python train.py --vocab_size=2602 --activation="swiglu" --norm="rmsnorm" --norm_eps=1e-06 --parallel_block=false --init="normal" --init_std_up=0.0423 --init_std_down=0.0057 --lr=0.00718 --lr_head=0.00609 --doc_mask=true --steps=5721 --dataset="wikipedia_en"
Each number is 128 + 24 x the weight over the matrix's rms, rounded and kept within 0 to 255. Layers, rows and columns count from 0. Numbers have three digits each.

# layer 3 MLP up, 320x128, rms 0.0645, rows 171-242, columns 64-127
094143139148138133103123196101142133129118144128120136122093124126152125146157138081107150138171113122141144074070146128116056114138150168145111134157128131147137111133155124133143161112093105
149128127154166136110126100140102149136090160133141143098138146119150114125093132106097104085159151089134193111153109152119183083155117097163134112158117107106135089149126146117130082151120074
089100143083112096092105121064096096108068148139136075055154106117123138143081128142180097126170124155107156123113100153111143104129134125129141091120112114094144139171113109127066130115140130
137151096134120139130118140095142120127115113130143094164110142138127152142132110091124113135125107142140145122134119146148130167100154149123118143143153101134140104087126129121138140152135093
133098132148136113093118132123111146138137131123128113117147121150167137137108073131123145143085188118094119118134113150110156148133163149121154126135160153117130130180138120091142116145119170
148130172117108145158148150139161139129122157117131145100104132129162142125141092120072141132140135119153109094132145125161131104138155124115111142122140120112109099117115115120132119113091119
095083117138135119139129146129122144118127150162126142117159142104104136178133116088174158174117155182144105130124136115150111115137166140110131162127134147165117104096102079137118119143117089
123134095127131121136158176152118115148136121177134149099132121142119132092128110126155126095127133134154098151153121108128133159100068170116123155107119118114119128146101116140139135130145110
125136110162118099166124171139142151155082119152163093126167107127111104161107136169139135073125126155173126118143136152131143137094064170129132120086137127085158089093133135160126169139128156
088122144124115118140113122139189134121111132114113135103127106106118150129133098142151144132119143135180105119120166103126138112115140144112128115131097111143133072138157113114108102179094142
130118141100175147124143117163136109108106137115120131163153129137137126135123111138124093150158122113113176132121143116144143116084148138143173124109140148087144114105151147119164135149107108
122107122128137124138082151125129089101117129069175142171180135164140157096132126090141114132153157106135178166134148099107142137108122110120120123118116127107118130136090114134145129121126119
139127131109151148123138106130126117096192154097120122163163126170129133132106143132134158109133145138188157166098072138122126118105142138110151108158100139111121108136094136110111091135127116
151103113160133069163150146144122104107135078091111131139087133162118152116126100107118090142121147117125129149103128085135130093146147108104180110119092093103149113114095134132143124108132122
119136164148156139118110122108112131137096100133117120142138096126061126141164125151118123103142074089125134128122167151114131164158119161149101093184146101111123131171118123155117093116159113
127126131168154104138128131097139092090136095098109105152150127113129134131126076131134144153160149103148146116164177108094092107135098085116119131172121136156134152120119123145129129121081149
085143108102169085140112109182090081111088133119118111171144110152123144094125079171146110145108125096110118157122175141150121049088141161142140129184116086141139100125129190136115139181139133
171171055158021123102086103108103129142111139189167122144145161144120140082102143091118122142058177153173069125107126111114113137157115107110104097076150104157120123150141121117190167093131128
107147135146146117151120114145124109160100128148127086112147162157127122136111131112124162119146101149167107150123131113115127108115155142141159165113127106155162133128088156148152116094140124
150145129106120132147138123143126095110123145094130151130097115133086146157115116119106111107121112135134131107133111109149129111110137109121136121139132111119139115160168114124101107108106116
104097111112125137125144164122153095152150127118139075135145168127119100132115134109109148136146123161103164120118144122115129122107142110139066149105161151133106129085089148125147164117153131
142063127140107148146109124102100098152099192103145099126092107125126092105147149113133143076131140100108133119108139117159140110136127118130133133137121170131140162107099096142140140092130137
113126136106168158125102128149142118137146123124114099135116098135110153104140150139131154102129129135132126107185142123122147165180125142109144136121136132129080153110151076143137135162162110
120128125153139068153086144142116108162125086119151145138152120125139119104120165119151157067110144157145087115156098145157109159178158186112124115099130107151157175125136092143112121141162127
130085185140105097167146128105082119072142105146118116128139095179101168141109142133115154082115135113150094129103099125116141177122122115131110139159104170173111164161120108132147080125113129
128144139158128139101111198119117158143152137104159114159106112120090112118156119094126105086143128110142113123107140140133110144098101130123106122101121163113097116121115154105092124130083094
103129092129131142138126113088149142133076144130164136136095083191147092169174123146175139140150123124114107164123155124117123112119109143123153107121099115146137076140099129095151102114140108
162119098129136184078120125150128168142155119169125120131102142110112138149113140130133156079103164118160093117143144135153140110113130127094142157163110118135150143117123138173123141083134084
132131117130111106163177113116111130100141147137068117116117162142109166160129137127113140116092112123117129075123106128179140087109179140130163123165129074125157120060141098112115138146187142
139158121095124141156157137119098142140097137120112142113138086110153157124107136111157082107122104122132156153124115169146126153110129097140133143122104120097164120150177142144085113105171104
103153144093134096102129118145131177192112099148157108120159119127127145126123111160096158150124069123108134151153139097142096074127133131119135141110153099106152147136121098118117134100143118
088124122108179148133086143123155091141106106093165109139098138156166129178151097085169135111145144117104137084134081106098134096112155176127132110162180138092124132121137158160141125136099167
113145145121132119117191072103111087126123151124171115153115137092103147120140150091169101139096117146158132161098127117110145128080144146101113133128126108139151115092151158108079165127091124
141141132112151095180130125107132185097101143148140122123104177083087094160107155123119162131132156148145100147110100059144121157139121146117104142163110135133103163097110128120128101103134137
094156134111148161146090122113145156115142121125135111124119110123149145102120114129123126157166095134133152123099113113134157131105107132159167163120159133110149124121129152126118098121113124
130138121109117137132109139147082112139121135124136125111131089105124129112139114123131152122127107139101145115134110124126136094146108136096132125142142106105107132114085140131104143117126127
168113148052102159117081111129198135185147165119141175102104121092148127104130122149105142102144161178100136136135136096114129143094126104108108113086156091099156163112106128124099166147122095
153116083179137182103111123136117101185104128092140110138145099161103142127099106108138109163123124081121196120164163111061151115128093157127168157125114130104102116108112121117161131169108092
103128185148121113126133130133111104112094144113119127094122149129133120154145121104098140112091150139128143095151086103098140130116180169142093083138123121168115140131100081120088100120093125
139154098110134142186087115146130138140111144109121151134137162123090140117108142117127091138119144111167132129112122100130096072120113099121170055065102166124105149136103102184093108171104100
118107088134139103117109184129132122132119092136143131133111144178147143134155132132115120130121096123102109172096155125119133164105095105131141178123118137168127084143135112126108132099139107
161137144129105127109168123131140101142137128152105126118143117119148081144184120125118111188145196147170125117168140127140120165160146118132136110122122132157099109119148137101129110129094119
100117150145119133155144147081114122125149159119116117125137098154149096125135138111135117153088105140118139123150115104135075095129156180140114133127165126113101114138095138162116145112141156
096118153144149119101126119131130112125132129143111106159141135158144112136129131147115123152111150127088134121138144128137110113135114116132152129118135111125098107144141100131123114130146128
137084125144147130140141105174170099138128105124186135101106146083122092123120169162086166109122122136135154114199085085141152115114111101128138115137149149113133110116153157190122115108158151
141139114157172133161129123181104151112173111108131062147153131107111118161141121124125120101167073152117122106141118115142164123111138108132118152118086178175135148159113127101129193130130114
123154119152113161146133097115153187113127154143109135117146090149156136131121100154138098134130141122166136136169118123093133133143140139133132136161130129131123170109102129110173150079122092
120163154129150136120112152148170122102115157088110112149184131187101094115152121141122120159126174150117169153105119105171118136093120141116122082131122127127127135115125119072151147122135127
101191120150165104146103133148079143179095165122148118149113182128132117080098121135148136088116093118162157130097142144186108124150135132150150090101143092149166141164126116137102152142130107
185145124108105129088147087198168105116143148111137112128147127144085135139110129155080128119115116149134139133111106145112102126149130166129106120165107111094109127112108095105097127146140137
163166146121096128165125099106115124167123071110128150184139150101144136130137149108134120196110139102130074160127138119136142114130148146145115140119116088099110114124146124111094124163120151
158126127120120107181108108131086127118121124143120124160132087170139117122140102058092145211125144088103128147164098160164141137196118114151083075156124132147131137090163163098133209127109103
083148139148095092119131124127057126052159139111146172172142131121156135131142071134155147159137128171105097132130171127158072156108186139129112117117126140158153154175104158083149159143145116
141114110116128154119107161148113167133177086100189204140180159180142129151120154160155081093117142103156171151145111098098164117087067159152134084090112085107117067172106164121143094183127118
174122119180119128117128140144104137124090087114143157126162147133118127108101154130124138105152161138163129113121146123146150154161133129124099115147125153121131169105134143112174133109149130
130121118143114177138134061172098076122143103124115155150109125113121151133137137121111126148099090154100096155106109134139157144112116122142113121111138130131152113106120140151105125120119154
125108128143136163125126088120102133107155138078173128120180152130144184136096143115136145114074135147134142091109121147107107080161130164150186156123170138161097132113151110110156115135088139
161071173159143126145171124135084112077125136146116167093113118170127101100138109108079131091105130088114117154137067101141178134125140143158154079108179130141112151139130092165154163153081152
113122127135123129141114100112106114073144132128102141116118147144098127146125138159089147132131128131129110144161133141137175179137166090135133122115137113146159094117145116120159091139117126
112108112145132153086138131201190109125190138141120108150110141129119106133142173155118142124100198156162132127118113122100123120113116127127156117078085142161121152080125124113094090152168114
156105114107153141195117107129136152084120126106170160058133125129132144153095178138161102128132127194108169159113161115138112148117098179150123139162153083122138118101127137140118115184129111
096125104132149167111182104149096119181148151151124161127129111156088111100151147107170111133113152116124143108160155135178085144147131094136115097160092121131137143147163151093073111150111153
133126122128139128143127164132143123148112127123121126145118152126126123112146127114131112144109131165115160119156153147153119119147142146124127148110125119122132129134130102125114123110122129
123148167156151184127141108133161108132106123086124084126146144139121148153080115138156137139163114111139148138136127148078163131132084128114104158132129155123096141136115155125086133110156136
125118146154085121105128131124108111110095112104123108117123088105106161110139103161089149164131121114115127090135146142149133147202138111088116151115160132106065109091096091117140143112093166
132166134127186154102099127167132125129132096128092122148137138125124095104122141113099126123133162128132123104128091150094137094158076094150133141098112142132171111134138150076121105114140121
141089083141103132155146126110138139151130150113114095184128112098114143163155145072117084085156188134139158091157150054155075131079166156112102084099099140114111154117098129119110146114145107
124120133127140143118135121092140134117121150110117117105143091123118127146131151118133115121129124129121137094120133142176128134118110138149128132106119131104140156130141141079147115137128118
099142166121142155099113107120099145110154099121140128115125119145115133103091114087125129107138161126114115158160121127137129147123155151143143114165092110154129131148123135104172107201133144
118117159149111129095147123112130123134116133148123146100131137143134156143129130127118117128110123149127130117123175145170135136137142137109144138116131126147122104136112142130156123104114143
141125113106126117142154124129115125121132110082101099130118150102139166145108100122131115114135128145147157142084108107116162129100138122148130113115146140129131103108127105122111132126158137
099058105102166094134139119127117126144087152079128174156146093137092141139102090109117128083110100153181128111099133195106158157041128121158144123075150140138162104147143159110099130129132143
# layer 3 MLP down (transposed), 320x128, rms 0.0537, rows 171-241, columns 64-127
130127132129093117114123120128171105142160180163168114114116116142156064124117152144113094101146122142127111117184134147159151129097143142176125082106120103101083129117122165151118126178156137
129135107113120158078141124139118124107084165119120109120122116118111132123142110143134126133054070129182133129119098153160154135180088127114115125147090143100104166110139146087162135178091115
096127136100124109160181142084151094086145137103123073093151178134154176140119116138141109110118137176068130165148088180118126112088136135171152122128134118166169160113159141134083131141129106
111103166108152103112125120119109151116141172108186134149109174119117142108176120129123150135109151095133116121111150092142114126099101125118138111128153104156101142106159082123102153161120100
135163109134168147108122123113145111140117121132105123125106155145153151118147130107137117123132106119117119136156142090111132111115101164104129125119102156119106156124130116142087153116191116
130152129124113128145133119179143126109115154087132158118111121149144109144143110120092119132123136113124117127136125134175140120116088126117104132139179108126131132111107097148125121118114091
105123092149102130122109125091136137121160152125138194149123119124102137145138121100119106184138086175142142136153130118125111135091125109092132110145140135169170158134142099124090126132101089
162142153131139129128124114144169129123113121110130109198139145127168124130108113121132158147133177152129112142151157144099141146121159145099105124146101118128121136147138159124137103099104109
119115115123100114106097083112121132137179114145120130151118135161125147085144124140095118140137142142116100115115136092115136161132170142144111103118134118146075127138099068120127100155148114
116134114164161128108136154125130126123125118114121155125132143140183120146104150127099136153107154150125075098161139104134102156106106144121074112146152125104119186159126086126165144103161199
115102121087111114141163100132152129120137129121164109129137154118152148145097117137147101139161102114142125121110108116132091132127147126129107136080119131128155138144122138112140089109110121
149152113136151138143119137092138181076156127096136095095102096155109122158120163037131132104137194142144160119118169131128156149124112085156134160163121105133117112113120164145144136141150110
096100089123130126102137114127132138116147128142129146148134115127104089132160103124116149148148129116177117114156139153098090133077115086157122118100164131125113166116130158079140126129137103
128182164129083164130083101152118136151141156088128131121120150127168104150134143123084124055125127176135107127158115085146085129167135087117164099144141153159099116106093121111168172164103156
136123109063137160124140098166148146105104111174164161143058118144137133105152085116151141108142150107128117127156075132101133122159171105102113109123140142137098134112125110125142127134119171
116121162100139089114118122154141128149145168136111172130140103134161132115156170123095094113134121143166161158182166152141141166107111112114133135157142134103115103154124129106117049165123149
111161127157089137166133095129181118169130094140103114113102104115136157116130069152126148110099184128077114077115155109139095103147175143160136100128081103130111071117112154132070110117147125
079119124135255172148089200108146131145081098094115116111089076123122130176125125115124103177163091126120200080111084104097149082168130126156113140130188091109149146131116181100137089127125101
148156156146134137124114125122127108167131103085124097124158130115145111107165130105105142116137098148135116176125150140136126091180170138110108128107088125122121150113145110129118112110150131
110151167112115096167128114109126104112114171110132106156137103115121114143132155149123133150128128132168122096170123111122121135120131133110090108161127143128169131126118111113100138107115151
143110135131127154133139130126160125154116137089157104179186114124157128108127095146170163112151150094139169102118128153125118141151150145154144123118106174146142122114120147130128129092125081
100111143150154100117095134137138125160139136145108129169110124095118134169131151146188140132126133093132132127152092140146182120138084119134123113151100138121121106125146152152153139111130137
146148118106144105133123128120128135142104150096141130112117120117132073144155110098121138129105125111107145124125112091104180104077130150134102151125123140148160169117127097170160137135133148
088084108110193169137131161197104135114095104150115132109159121142151108170153130144155154112117103139100130170120107127126121126189124143117170165156089150136088106110135162123084130141135128
120134166104127087122134121100134120102111121130111172166114162147075180144096104137104112088109123111130142089089082106134124140151119112092063075138078171138095161144107145125112138117117093
147153109144118087148120123138139094136160154141120151129075168134141164131132166123133111123178151108145105156098148118114130122102127122120106133107150121119126109146130104109093118146116162
142124130142111124078107099108146159096160116133156118145117126147150135146121162136148156145140157151149100165141154148135164131083115143152129107138077117111111124150085147115157158097117145
106129174167095118142127110114148138113136133150125136121137136156102151123122115174110085174121129160115145130109134113127148116154079138167063128125203129109148114135144135128133165132080128
157120085129116113108100140124172084116124109166107094130133160109133118158133147124126120091057129160146113116111083134112152144117085140157127158164103146155131088101133159147108120202157117
107140118145093139102172137137100149151100150125126101114142107154139154129128097121151134080143081151101151140151106152168109078166121069160118125106095183142133099101156096141134149139132134
104117156112179093130130132144135163163131153077150142133106062113132137153095102122130156128097111120112081136146107106115105125163122144117154139106146101090140147122084087140131149091125151
174139136127098114108140112113108150136151180159128143164161124087052133080118119125136126128124136108167133106104175128132116151129127145095131138095054138165114098094136143140128091137129158
177091139127103088154129139130132125121128150132123099162136121115134113149157123150149104141114126172119122126157125156157127136105169172106165127113100119112140145133175115104137150112170113
103136136111138083125136117154167162117105157144114125158161139103143116148141142113149140087109125115158101137122144130142144110109144112146114136124079097127133142164131130093128130125144160
133140080144120148158109100136120160144130112135144124146133157129093145126144154111109137137145155111096141135095091148125097137106119152142158134164106147162133100125155099141081115085149137
115176133098131103118105115162139142112101166074179131135127135136147098111105144136165121116131118078108167127142118096134113091128135114108111115128131152146135151134150097109143116131137123
158161179135131137116123105099151186139117151092135175118155174185127091161156150147171151154127129101105118122106125168117159199106074104161155127126090154163174156170115163103120121109115142
135131088109116181076105133144116135126124161091135120131101132140141154137106137147116174123130087131108129137140173123058144159162173153137143136116123151140105167138114098138122098177125125
165096144134136141167140127113153151131139118135111089112147109127156170094166090159134115135122100136114133190118114129122113152116125144154145101114094133143122083132130135106158103098116149
131130159106163123165172118140169128141144142111109150084126144100102118161133126143106049112128113131097140136163072124094158089104106171136164140106104168125122121131130132146110131130112094
112118123161121110129109170132099108120128125133139135151099125113131105137162105125091123113075158137110135142170140100139168079114142088138130138145178150154144113094148149133129120082147152
101107112123121137152114103089156133096133144139069138112143173151149112111114129141134120065112054130159119136085138129130123138139123119098158111152156136117148109160131163153163154127133113
098148134078158125117134137118129143068116132115109103138102110132152086123107087136160139127132126086096142138158094155134107152125095111112148141129128123163100106099104118104145149101139127
119136184162119104105129099151108093125147123120145143145137117127121119138118131135117148154104117116128132167078114126123123107126116166153131110122142101139126129138135126087129126120126137
124124122101108111115163139145159109112138100119142123128151141110114128148066117093154130133132142136098103150181110114097097120122157132130131154137132155122129113143124134115084121172106105
155197128156126146119129112128104126128095123088142107132130176130109119134146139139154105149145196125154102108147124111143153153079101108125148122159109153122115158150104113141112149123094088
124099137147126157143123143110113089129144076134123124126114148152091152123093099094121093150114157133110131112094104078132120121119086111105127138131127132121144120117121100116128098112129115
105157094122091126092119159146120121113090136104098161177140126149152122113138163151133163115126149151113182090111108111074136118159125101114091128133101162105175130131111128151142141143119108
084174106160184128131172135120129114132126142157115110104114124141087156123119153086105112110133132162105143141188113117136138118117118121165117115125110114134097124151130120109125128127114140
123109125141125160160142085109092137161136168125108141148123141110159170124114131171098114190078196159138143083128149156161109150160075141134157155166084144112089134134154106134100151131136151
145162132150147110093151116121147137127130149080143151185119160146134159139131117110146088129152142109161119110092158146132140106120120091132113086109113123149095137104130105061125104132152105
154126108114156140145135131119135190126086130163116121156139112185112119100135092084104106160111177150141135162069099178101106169131124126133146123128126112147111143134125103158120156108105166
137141105101179137148153113108126148096161076103142140149153135126127168121172107141126123124127114099105123122104123138155096111089129163071162145042140110117152158127139143077138133159097131
133157086141112118201118188138140116149123078182132152164105165098089058110144148146154111089093103192115108149139162094101093116156135145105125143173157133115145122150152159153093166151098143
117173118089126142134105140122124145167128121121093134117138121112092143091097112136123120110139135139157177142100124135101073136152106125121092165124118164135143157129086098131066101139163177
154136080146195125125101100145119111161186111164122148117110137133127140128116120139078144138127108115091091141096172106136139136122145137135142121076113113119158097140111147112120143089139102
124118098151154178133121135099156125112135162092115122136134116089124149113157103098157103140136130109112127191145118090145145118090152141106101120140138126137123104166134101169127106145136146
097133193134102151110100085142129109138145110144094151133108105109119167162156190157164093130134113094125131130103116115091084160135139148143162146103137114119128144166122112124125153103138147
182174098133130127130109100156184083158155149169095114134170104169126100125126118114084147161139080141119113148107132141141176184131101089138168097129139094126129113107138131129121084113160129
076110123128126135125111106122150142123146169152146107127142152142155105156167094117125129114070105149130106146116140150109168123154131145159103103101119182118113131088124093133137141096189096
119150102102125145180104139158159172110119075170146190115135108147127124159075143109139114139138048160129171165162121094134144148080080088121113159139127085126191121115180154108131122128149065
147127156116159167142102159095153124116142134075128108099137112111129147156132148118143101099148137137098101144070067115122129098122092144128092116097081102117108163097108169111126155130100119
134157118125130104147116143100125139139119120148164107143126109150118114149131134109130124134120143152108151123127124129139133149110165131140119135141146132131125107128131125129117141128147117
120090095101043174118105134170119116154153113094138109106134124132137072156124128129120101095124141141161106156125155113100157153143092139139140125112118117153106107124145146107100175128160112
179117112139091129122161130150138129122158072136116173115132130121079097166089121137100163089127149116181143131172109130115121086081164133140127145091118114121139105137138107123100130130141116
139139123089145112127117116154150134137132132182136120145139122123184141086145071134125061100147097159139129143124145149162146074164093138129127120099125141134137100164138106107073129118137134
104108084121080150141060124139094104150143078154098141108161086133105126141123115153114119155130170173103131131167119145102205141190091080110167166151135130121165107129120161119107138143131134
152114115131123148115138133116145121102113115172116117119112117131133125142164128102111116112123124125150138151145117148155135150142144126133120135154114136144184149143138148113122146129089101
125094155095102139124120121098129156109128124148119105100116110147105105161098142126110124125120209115117187147139148133115137149129190163141114107137075118144141122139118180119095148129103125
125142104132114118099119133140114126123083124137116132123113132092134152130120126158123102164117137102106138133127099138138110121107100148111129097123150098117113110144129100112128137129111137
103117129139149145138118134133123151111151135162155112130147117136124109132109106115130134117121098154132147103154149115146103133148105144127133157122108132122114126115101154127104114126119105
# layer 3 MLP gate, 320x128, rms 0.066, rows 172-242, columns 64-127
092100099102163127133151157115089195135086090118119147140145157107136143110159129109094116147117151123079153089065154139163115085157103156173100179163188158156127122117170164064131100130138107
146105133107090113116105129154097128078138124108154178102180124144144156140161149173119121135099166173083138105149126142151101127182169102140136124142098108100167128207167113148080095119142161
131133089175122139089134096086170101165107150142121117114113130156122135140133130100151113143127121112115105158159130153130131130102146139141130136166149148110142117119115134106145133125125111
129114142151077131129133106098120128109116111147107164120105113148131129129097144114120150124123107122124159122085140137124177132110129123146123128133129109130110149123141151121105143125120127
127125133158139137106127128136092136157136118116106157110124112144124109074109125141130144154131130165119146116104139140126144149150121151093152150156144107152153126117121111156121136115145100
105148108113147116160162129111165157104141141177122172109084117133120108152173114084105139170108143122126118126153103132144117153125187146101119104112134176176116122145142093114111115105097148
110137119144156128164162110163120150127139124133121120117142157152124140099107130143151073134123129133156128123147141151127142125108126143102127173112174133129108120099120134108151125113106134
109190151138110174123124123112180139097146161143102147102115126109119142131142121121140102128139130115115107142165117097111119090146148110137145095161089149105153095102137109109138125137127146
139094111118137117139099094106144107127105143186113116174122086109129106071104140119109110142109135131097120094149154148152110156143147092144107147121099134126128098117144094118176152136140154
102113110130113140119136128105132161142163155110139114102112108108152130111129128117125158117106116133147115138110144127093100120124100108130124149124127125128143108150112115145116133106164164
131123108097107125151133106087104150140140156152158160075111137145152124098174139108131182165122127114084140186096135178155104135143138094109115105145158092068137131138169172118158127068126141
132126107145137155151145125119131144099172139119133108178131121147137126105122128118127161083118144129171128152120102087129106097072131113087133127108122087109122102137098161139135075134156098
126135107196143098134179148087140176072104134114103128120090133135132136126096108133160124108127151163149164114126161107146113097132175108143165116120118113128113111098113124111101112125116070
123132082114100150130132075125123141149126129136102120112108146160134142121157166072161149092164177162128115123159144099169143141074136111073127152070097118168131130145121124133110132125133171
144081102115092122158090144146123094127167091121115127117152144081146132173111129140137095146116176144130122136139164139118165123128133134091162116125195142193112153053129125164122128132094146
146106139158109144122149147130188127151202103106146131151161133100142122168108097091119135101129125181154122102137132160099120135171147113122094131147166167140125127123159051118096097121123112
098120099165231161175139149162130159134139126080134142127141104117108147154143098096124074136175104112112181041133102117131096111122155152108148132158146100169119117177105166101092152140104163
130131107113108137113126163132135145106160114108085110140147099092111108134138110132171110113129147102099131108135151152133133101139110113096118108145119142093091118124149103096131150143126117
132127137112142153096132130134143121108125122113121131119092135142097136135117087092122099108118113154122157115116132153141141100122142128088135165116126089123135115158174117127089108124139114
154164151132157123160117126094147136129094129095106163124125119143151151103130133129108109159106099081160085133084077147155145162110132165125164114133117129113112105155125123115125123137083134
131140105126119131066145103152100126164133126074152130103185109113149117128147134087121074087162120125150163090165151098101106164113128130119114144139123138116127129132098096121133139101103099
135125154169111078118169121122161132154116126149101087118125118127125148150115110096142103106158159125143124111125120126136085168096157158117111119115139137169164114135109132115113154121092157
147140116130152100153097100128126119093117159173077124120108135103134127161123099160136138197124100195148148107120128125126099165139090074133143121129123148111119084146115103138152157125152142
120137150127152145148176178098097135151103095139071107112102138158071138167111119115183138143155094111116091113153108085115130086124151117155105165083113146157111108083109122148112131118158092
119130152112117151131117125128162164144137142117141112162134100122106101090140139108126120112107117127116105128117135139137101099135116148108106133196121134128109108151120142146119116124146120
105137097117104153155148176096141130127081160122177125115160086162157118130166124186121136079131143139093148152163147154126147148132134130151114129120104105150086074160118115090130132140126134
148164145127127124100113099130141114145124134129121137141097148146111128084122103132128140097120145127127037114129144169141140106113096112126121089105123120147151126130154126097146122120130176
123125134139128055170152109120103141128126112112076114064081122152079188208126141137150124138118159084137132105134111118149144124082157129141169109139163107112109097128103094110137147131147151
080091152162150151115104142142176088135169147134083112097114116119149101133143147154102167124148104111095139102123157116102113124154160155125138101164141158151112080115138096071194118134144137
182126114123155104130074108142115103185109086137146110140124114136117118156106108132131110127184115155111125141177107145144108146168164165130153151114104104114153149119176108149119165148139102
174130143109067109146140115132082126122161158121093126149092117108138127132133091140117123132111111114131128130126135113139132208065141120110123133128112110138123111126115157107140143115120131
116173140120117112129128139123110116120138092144136132121112136104155127152153107141116170143146133089131150120144116135136155090150110102131123102116140116088079144129077115133118128139106131
146135126124190103174139143117126168122138103151123141089173182123099066137117151107146130120129144116120106122118128082151133168170119174102127098142105138169124145143117120107134146143142134
130130140156140104129166157152093114127137125123084126143147167132088110126125156124143135093109145125114113122108136116130091179182170194096108115120119130155121149108112105131117124136173120
128145130144109110136132120162157115128109169130157132115115142138159144080126157104144122111155129105091146121143117117111120143136149122088146125137111129132146119115113150134120114123163098
099128138127095158157083109113053117143111115137156125173153110166154119152157115121142139130078112110145100065095134161161112119149114097149155148089123148140090129110175127153101087094138126
090118122104149098126134129120129173104150106119136108103101169126125133123152111137152137095162132140094113128106125124161175099125155119134121120120176136093151113154144136149134158082096130
138115120144108147153112143153133134131113152131103145139110105155140166150159110128175145143142099101119106182120129170117107133144138120085130151081115146067115087136105142090167124129122139
098155148170142114084216120147134105130137129150170160111142124156150102144171093054087136111149131146132108095085106132146145172088170174114103163147135093118125114085129121103154131125171138
139160098137130145126125077112090136101150119131138136171116092151188141104155160075111103133116139122147082143133099131111133116109111146136137184104139105170151105110084138135144113067181138
186165136128142109146105122165080128148149107121112130139078082112142136100154152117147126136129155127111103124126168120165106152099084126112140103099120148130112130136144131100105089135121166
100112123129115140107112149104127102113148122148110147130143093139167138115114123125149083136173150152134145126154115123130094067137127089121124159178091127149107097148113110149167169130163111
117092125153120113089103135132122117138127140144138066133120147121120118109154131131107109099094162129110120089123100115130111158145101121102133137087123128119121127124119095137107093109139123
132156116138108116115136189122120133122145118117156142135133110137150128123119144132144129130108115080097166117177161101150175141106175102122111136132132148146088096152140093106132126156157151
118126096139145134146090139161106145114166103124147077129167145095137108149138122105175145124154097110130134132130090105109159125091142133105134169085123165119107129133094153081086129135134105
126145141147098069093137125102101157076118167118130122137150099152130150138110130121097136112145123114098139104170133096111146130130134142170138129121098119089116138126161140099093117155112118
178132131085132147149120145154149164111108148119135157148137165141141130094087172150117161164128131136149107119106159099108101129141114114147113104151151107135136176124139088101111126146162131
135116133168145111129116134131147144117114144125158104153128159123128152057164174122124155073139106156117134142099115115145141099135156156113119133127145086142163122101139115134138084104155120
092127156087095143137155140129126117081123139135117125165119094153146080097086113112094144114124142111122150083117105130206123142096150088120127116069076142123157134101118123147124122141133134
149117159115146115112145139092163106130088135121169133103084150072101120083109124102143117152133158164151115104047116128140119145127134135126132125117088109097130168092124137147138151193146163
135166104171104131138123137122130089154156106057106126139194104116129094085124117176161125059085118118116164094078146166128100133128153128093087117145143145101110098154083177156114119141142160
107135122111155106083136113132138084121102161095194186083116142137087121112074150130100085084117145156131119129098115139149118105171112098173096100137134165104144103099118112092114138086163145
121100125110092148173124132133113172143124094127129117044111136130142178129146105111133073188153133109152119150160096118076185149105115129101119102142117055072117102143122107107109088128139146
105093120122129130145150156114163082160132140139100106136108113115161128120121136114121148152125114146116136148118106146098110135145125099118136115113160139127124140176131122130073140161125148
101155122069142119085144195103112192135124144110137137132148132126135100110128133143136108119147159081131158108140143126118114117159122101134152120125134153176101146175150113106140126127134128
146100135129159161136121112150113100079148159125184143093129170155138172102114076105119130155101140135121128121102176134081112099108110126162203126123152098128121127129131178081126173135124147
178057131153107099111124152134114161126122127151070137180110102143181111128111137161119111118121129135093105134129179086150172128102128109152096120136145114144093103139093110132117118097168144
130114151134134104118152136097152161155118112113139135109173124117157124096100143116193120087112141169154167153105101131090096078109110173093098136169140139111119125116123102110127157120137151
142126109083161138155117174138183164103163103139145128106156118179174074098114187119168095130092140149138119106137088161122120057128142134100146135144067108149124128157117173145156090092086148
141155142107155103175154114124142146078144103153168145089169112120108147166158162076130114113126173127143183043099141122156120133164060134130123174178112095141079114153120120104108101172112160
139153126071122139137138148117141142094076130104126096113121135085114156073115114105116137133159157125115138139122153097094205092100096147073139165137189171137094130105131143126118111102115148
130144109132141122147160143133120155147142151150148115122126114147110119144142121118157128127104151153139130162138105140156118140141145138136130147152070132145122136126136120100127118126141119
167144144117141146106134110091139120123132145146148111126114173126138140123143121127162158162106100052163147124147064139112157153137117128107114159127125187145098113132114128142107103075120119
098148109131152129119139087100116109114129131134168099134142149153104131143159167117149134154075125104110154123119155091163141107142135116131101123131106137171150139175169086122127162149136129
137094121128097134127116128118107120130128155095142131122130123115122130146163164134124147127087111127142138125124149132160161154122183122110152113132135094155093151179130117174152120148140139
168145136166077128149125117136166114129147148156107082167117151079108133160108138112123166087149186125128126115106132114166137129141133171130121155103138138116118103137141112100095118133140084
131107116097137125146116122106111132113125114151151106109125155137130113151109116123132155130105150109123121152138145133153140139148112131129147128144134122136155115114174136159116129141124116
147114085108155102157131159110163161149132132115126103133114161111118120141190142168163132139117123121122131124104143137145126104155124101118099157079123126105105154095153139142098142090140105
119127138159140127111134129113133124113137132150103117102120130142121132119105137116127135124117152176152101106114165130130105140132143140116130143144110135160131110121122148152135111089109120
107123130158123130128100131112135148136145134122113120128131127133148127128136164125113118151121132089154124168143163134140101110125133121127132118112108122109115132160147153122142125135112115
131135118129128144099170151121158140183164121083132126175135142160186157117105108106100095127061091201096140157113219138151130136125127121133196162159162096141112135151181119136098097132094093